Each number is 128 + 32 x the weight over its row's rms, rounded and kept within 0 to 255. Layers, rows and columns count from 0. Numbers have three digits each. The size before them is the row's rms in percent of the matrix's.

# layer 3 MLP up, 3072x768, rms 0.031, rows 1885-1910, columns 0-127
108:069147142114151131130122116100176122166143105120148079133166136116119178137159109164125085110160177179166161119147128143109159139137152172075139099157142147123127118117180179067204119117123131158131099135103150109087137152087177097163111126132088092187138098169100199133089096075129173083112132213143090151138167114204137122133120114090125123144105103117086116180120182117121133109143
102:079129155091194113123184117106138108136144151148143158118117154128155099040098166172154114089086111036135102152151168166147101178110118090126140122136115137136157123169112157071119163123165063096085128196108134102161084088121178132129184116179153175120096175174073138082145066134129127225109105096142158093086095136131173146132108148096180078121160117101064094116121106109114157124192
107:134135092097121149147167100091074149147160120136106137149103119072138116116108134182157093091163107048141141139128098205127134085163063124122113151157151126063138125128085099190134154118100172129146125144081109087187111104110118133113091112142133174119173114112126131206075177067084121103150171122128129140106105142119086123144118149104177116113106123086118080126139104077113145105142
102:116183117149165149171096097160117159077144145120143204143123188119138107085111124174136112102134144099158126131154079120155152132105113133119206150116094127118118162146123103143118125069143104103099114088173174114157139165132099136163124126183116104039084201077138110152135155124203147160138062111122072105080090144144104179044135126163145110137138106170144132091147130081113148091178
098:097146140140137142109113076162140098116102129156165151103168072112109101151087129149168108119114152096131104131116155155157150141181121067107211163189122145106114139186135191155181125095072128169124111170119086068120159083112119095106155184129107143081194127100152128160112102136148140115075080189067107104123176140113145132085153116143104129120141104141129085095155118082073109138171
093:094106147115213088115158172102159197100145134153166178100093125148124124134099118112164130167176165080147135113149102121114136137092133114105142092094136112156101117116126091077133167097148094193114126092109172053073169121118113152176145058115110116157134145109194107137136139110078173146098134074174078108132091125130087129165085151164098123120148180125118104107116170080129158127122
099:151111143120177141118090125112171141158128131104111142114152057107170146157146099158098080119083120131121089094164148144120191100223094110116223135113131163131123097150130119175150187151103134148143043114112122030115098102135079111096084157176188164092116159168153147063144161142103119114077126162157164093092088187161112128123172049135139102193105075166050129119100157118097100123101
100:141159134151123107138152141122103123109113097181137139168111081129090138109115077155169151099150123159151097152132124157083147105156077136135172135153081121126155168145143119092137093143100143191124148145044164075203075111124156098135152118124170139124140181113119100105123111074123170115133141108147174167114146160190112134139080134099117076143187111098115112102118142131148129130137
097:106119154091110140141143092140100164086094127109159112137118111141136126158066086138107095076168111138079123114160135088130103193078103115140130125112114186096143135119140115113182090133150142142178126195094178110126166151145099157166137094175082106115085096119167085155090105145146145162054081119172119143138150155139155136113117135034162154139108127062144146176095134134111108129159
106:145112162113119106112087141000076160125155087120065150113133115129131135085145182125117122168180128094131150071109137132158148158171110149051074099118171138144106123130122146115121122134166117123105132112047097148163141130084130145181167087124135138125112133144144144167118118123161163086103126143101111123067094161117094099145140156134109102077171089093125105112124125095113141112098
094:067055085154159093137110174090117104137094184141151156096136064102147142162183114136175114162127133133109108095184094156119103180149171180108191143104148078161138083159144138043165157130190066167081118129070154096111129126116144113054165085135134094085106129156102176103104168099081162146090134087132099146096110130118137095103080111120177099179085113142137183084133095156072097118129
101:164068144114110148105130101179121154110138158089118146133161110130133130106113170075111074110162149132096101182137172057188107118071103096111103107115167143149118080140112146144119078124152047176114121172158147110080140043173154092171143146132176101109208170113123121103134121101100094128106116135070185115047117201106104127185062110137125120100094131110167098127076172171193134104101
089:103104175104087094167159083091149145087220190101047109107127167128086129154105088145155093132108148099126082085101160113071163119130084104127145029140148111122116130138132117114107205116191117161125096153140130109051094145136179116147084057104096090160089127172086142097076121134100096121092147127123093170182134170090107148125159153121118135042172167092108160133175158161132137048097
107:172148114132137169131029103124144139110171121174095150125155125166132186142146107163105095098183119091064123139134119134133200126120090097126177083113137105198116144097166108104145171144116111139152119110157180183096102120098149125109140151138165127095108147108155148127089180153129125104131110137135128180112075142154145109111129120163195107120174149139134089109174108112103047047117
099:131099159180121151140144147120139093136169165129122132185105115105153146164167081180103127130104140096134092117104151199088177132190070121109113104174166128174090153148105079065169114113162108148124099142190125131106151125197160114115096147062153123107083135095218103157081089178140076115105108160122132138125145155144158085067133172095103031195142101100111129206147125106124108143149
089:055156166113106097114066159139093170117164135140058126139089178127143106172114139114070131108167109135140105145103163116163149140105131119130169104094162102134092143168112186062123124095137114091204140156116151104137135108106161143164096089167090098097098195139143153189117080102145136126115121131101160091112130111117144126147112120155119112186138130101155132159167055127080106126162
106:151059138118155181108110119111101133133131105106065139104100153053147142121124087125134153139094148215108169118163055121124132123104129151104188116117141140122113087123179170138155141113104156062127099170131102114155122130137100037118179167131152091073187100126144166128128161095160122183044140145140156109112117135167151149092171102189139148162117109158089137109203164143066183053098
097:138160120127128139144121094140079132145081079146147138151095103093166126124137101157176125072137143112109115117108139145063138165159139113111172125123118163141216074074159167100125128128112100145107108139167092168130139139097115143094119112145175153099150114129112067098158157094100115132102136159087143079176157143143101148128102110133098126119110113109120119200160109112158112100133
108:102166142160148136138116120132091114136113207148084123126129131185038097179104102138113191146124142141126056144155158130121125052124149182126136148142130138093209180172120136091117168137131089087127116111133114116138113193128138082171136151150127110106154103134102123164144184085123134106088146140112090147081164098147121078032078106021110078128118134114131152181073159127131201068214
083:108125109127119181146160131139137137039129167097156155071148100106139135145164080195065121081125111184091105119105106177137187099082107115138151118121138086152120091140086114097119115118145076156149088175121167111136163125129155160122114095136185146186115185133098099112130099132129128146070173119143205126120102166101085129130191114130204128166084175125146169214110124133037103109172
089:165124075150107134172129096142157133122127179194133112127062110070142103172134145117205192118198180124168065119152174169129156158089127088107165108122166111098118137131128169092131117161129106177143057104073143110126145106135163096106079085169085104130166094163175128173184173130063098152157115127147102089128146163075114080216070140120149071121156086111087181176087162129112112136175
109:106148116125097128175137174106107148092084111142143177132062112110113077124093049085111193137131110167124173043175092103193168098098112116105166105128115141150088174173171107102130154088175102167158139094124134132112177127066131140131081169143101155165114128141200118185064117168128120114104138172105130135125188143156143102102136150063116168143185146085131112132154131072103150163127
100:099098127099152103128152120158136155110110093189102099102130082078143124099099123157105102113105125110115145134141099117157107110159129160094189087121114104078117140132150162114133155114091129101160165096117098050110095092173143143113098181141226168078154134134151115077161139154091100210161177118121174113108075108123131100107116115069132071154145122125133156112170162111119148098146
103:130097085107181159121126159103162123151143156115169123081141101135076083164161120097099078117185154116206156125123224229159064159094127111088121179133168146100102118131184095175154079125093155124096164140110154158166158109110186093165105173088194105129124109183145109145078118143129161116117129178156063127136080134128123139102134060118115076120139066139032087183115139133070077074131
098:081130212125160094118146142134164168139108160114113126096166114164090147087131133117154151161129101110100142139117088198106097106155097110127108176119157154140152131116086129182093139164155070143191096120083149055131157154199175137111178168122171148088104121147088114168145150120133099158060106126154094079114144104133145128143095154086152079078139165095138149146141179102110126119087
091:133151160144128094150100117114066147087179114107083145149160122178179142126166119157104131118151178171126126114136067111155213107051117187132151128133168126099136144146140165123117141118089139142155115131141126124138115059177098074088164122172137092107122167149078149117077118109119136191178089139079158122158095061163138106131122119105068123124115137110114082133141107090138225118101
# layer 3 MLP down (transposed), 3072x768, rms 0.0268, rows 1885-1909, columns 0-127
109:133097131111140139121114119130122168134157136132110071081116112103143052130120099133116123130141137150150119116101100099145125163095142155118146143177110098149114156074148096149100138152072169121159105082077132172140138113208136163114164135145136111072116113113148120121096103065118091121101104165135176120073094181116178126080195137110085152116119107088190138091188129087134115178076
092:118134147125088152106081114110144102091135110128095093097112131180131118177166071094094130112182103156118092152111106146101094100135150057172150153134139167184113159077122104084129166162072132103132140113108128068166138099140154136155105140144148153149122115027127126104107122131071096142103157108125123137172138160163140127175133124157125104144142151091098109141079098091151159110145
106:094123115107147113132185115103128156083155148140132112078170139144117159085130093073153163153109137085158106133136102057107099098119118116124185135171174079139158103108130080066097167143116153090137115090141151135125157144134162146139087140107095132196166096071152149118092140107102138107113115161131172119171097134189167159148135149165063100170133153158156169148119139170175143073124
097:169162120104131080147114132101133169119164123128113108142111084134130161144120164135106107149133117120112136159067103137168092109067177140073097103096162167078137194103145110135132209125122107164154168116130147169099151116053080191134149174144175083141163123129123123153108131107151127179044135120164118169124173114170061095125122076112156139172141121127138140138143181139095073157117
094:118167116123191151131154141098098160189115138058125143123136124138088087124165067134093088171136085134128126130113161121099102119107127116174137101101128099134116151128153135126104144168099092087094132090132135153092067157074112133133108094129117116047146015183161123114200123178068114114129130136134115140137173182116133114105135133097112122155129088126122176143112171073154117169105
094:103118162142111089083151132147088106152119098139106103091208108104098168120099136120126035134164119161106179203121118129209138079118141102218086153155120124049135159159102110102096120116182203126080190131153040124134118064151088078083068125175143086103078131102126161155098108172112127088123151181079168173097133098165135141112088116127138146109128078183161152138169116138117174094113
097:118087080126182145113088093098136076156160111137146127143119096096180155179134136148141144137076121109149148175161113093144107181136170170145137123149110173112169113096151138108121143147181076143083085155118085118135125189095150096133099107108140143080127126101093166167093142134145105145150153172161132141093118163100128111132127133131087115162146038118170165190170099173091078132073
097:135159120097129160157089139115117144146133154140181094117157077065133153116103142106111078200150080128133143122154121134156164134170121150108140148168153151111146098086099125122200148098098142078116153136137130149138120122194097151178090113145107216056154107078148202196101116112114111127118128150098128101126130171158118090159104163121083047120157165065155065136115074101174116098144
099:094127057100079145141086126138228082162104178185144191101115117134137119130128130111131150192101086112159162125100215120093120103146096093143118118071103148112111138072168108121161162171102104129151121071100161141126068145132129100059179149120134157196136137094151170116147145126157155122102122150119142150140132135169153118169091101168131090150110108114156108126120169192119135098060
102:113135174129094101141125122103135147216095113078136131125074183173194079154185112110084119181154152176165066102131169135160113142152160105124087201148119155118107127147108116087163130161089161199132151172115114137170122209137148171152060093140133143146104120078084180117202077170165067104097111093087126159143229137132140063147126131081109085099165092066136144119112127127117127147061
095:124104139128138074146155152114149196093131151106075156124082123110122172126138157117130164151182151122149152139147154076125137169097076134130117174156178090142144078145147137105078123087124150141153069098123107106117171162182144131211077104082155157083106076143127123135084083095212142125093184045131167069086100098147110117104144088130133125156130118092146130110096110059136123130065
098:133135035101099138150140158151133107174075140192109088143135121109060097120156116102074169068128109094105136123111071129097143145135128117132102070162120162113112107115145073148168103120092162112041124159111154115134156136138124062142164112134095149144071177078158150174122160114169170093120159101105086160185152107169091130124145130119149114101175145174152121109091147165141150171138
089:087196074126138096110116185182151066122139123151159095154142156150098126153187120144149084150164109145171139173109086138179089139127129093127117171114058116111183063164119150156111099064126160146121168129143095120201155083096138138107201154129087115166143113123106138217095139141107110113155136112164095115149171147144134096129094138076167101209199122093160148079084127117131088165126
110:094109140166075158135082141160066153076096140129105117115056115150062117163156082114067117120209058096089106159157140147150110135091110142171139091128127143125144122114105147171098153135083095119117132119104112157126144136107147103170084157139130100186150082157088087121147133152111136165091101137116192118157110210147091132170114120167121145125143125068088174131117110119143108163124
104:136126111140148156106176120080105123061096102125135129127141103122162095145158116107138109164172145117102108204157149129109155163104151081168129121205161152069116084077085202164101108104141116160072077099168073138036130132126031150123152169152122140119204108060125176131142113104110120200114103129087091133096155137133127157107097125140126090110081143143085128133132135163167106075101
091:148157159120123120159121121168117198132126103087163124112120110120110171115131118159146101129133142110154126114084183097101205144150189139163132090138140157097170072079151105150142119180144155119137113146155169145103083143135055073106132125114112146159177111159114151066144130090158127136173141174117146074077109067119141116066096163122092086134105130136092118129149119137180124110145
116:093144146148159110086103166115124152152107153119111203125131113130107173127185131153156140173109115169104124103156071050172066137082177192085112127136125194080092164117182157147094125195116088122141121115087120145120089112127119108062136150133093094101167104128125153146111136141133088145143135161134126073082156068123169120156160081203112076112053108098142121134189153119134092130081
096:129150130128129115100133139142176107116153146144136136103086134142111170119158126109093070112117151090119109138121085113127126096115122052141142140093104106113063198111131134156151124138125108102035142115117138150149134124180159098119127110159175089166097123080106087143122156106127111126153130094064144124140185163103154071124155134144123116153136109138094148135126132092092144122103
112:125122101147192100120156174159146109146164176191119129102120146156114130112090122134174097152152187151186130147186111120116148127117150149204148178161078099140134136099146152103153128112162095131189184131088192147155159117085150098162073124171083098100168119127121156137150147127072097117068068181154162115054060118108097173177165089137121075152119100154164088102124118117099175088131
090:156150158177177119139071117081144126157142137136117078178129169206118110105097193161145092155103095110083132150097111093168090052153146152136095093130105171084103119148181135142172135089156126131112125116057103138118069129176109117177139100104111124078106094134131161078129138131099107113128134181168118099147175148159096153149086131104110103075181074129131096145118122115156145155133
094:162125165105202124081160110132123110126154111076061178103080086104134139140110119151097125124139112093119190106117065142114142167185146126157086119121102158146153114143212096143121080034101149089157150119130152153132147164116132108138142113133176147123077190116155134128089136167144169061067132140125122121120114069216136165127186146138126149107103183106192129125105077156162103137079
109:130095159142127111156134115110140072077162122102155085108142122144091172161103134136109112096135091142111101114131181151096115142125150060098111104115142175152130145178102169076107130137103113199176179125118032067140134122109062144171160108140059126078131088127088208133122157106081120141124151138079138172087143146179184150093149158122124204119166103101112115200136107107152092110138
104:124177137124127107115086107154109123066042141119121219153084126117153167163145206140133145092122077152096135134140145116165083162135141122072144138159091126078188187150131133144128185102155098137174091149130110105099101108136092169090170113143139169201135118121157059123167076156124122131188149119148158146161101144108152131094163131128159164142158075102119121143119100133127116141100
100:089112132181065128153089099114093128110079147134151092169087145093169124108168106113136138125076124183098087139064103112171148094082083174168142134115075155087132115134167178150148109070173115139098057086153141152151128123121105163194150157121094090115144127130120179076045097132028119106088118166098122130134160146133142152159155119133107136102085104093161130102105101113149156142121
095:099129140181110144140124076160093157133134151081128138179158072074166118151129198176140101086135111147161090097126171102163122115085075177123134099153090120124117121119121100067071087106164088096154142105146119120149172126105044135123132120113076107104136125112199109138118106126135149141178197154130126167114101106098216125207141132137115197124109133158103090155117140216163170154180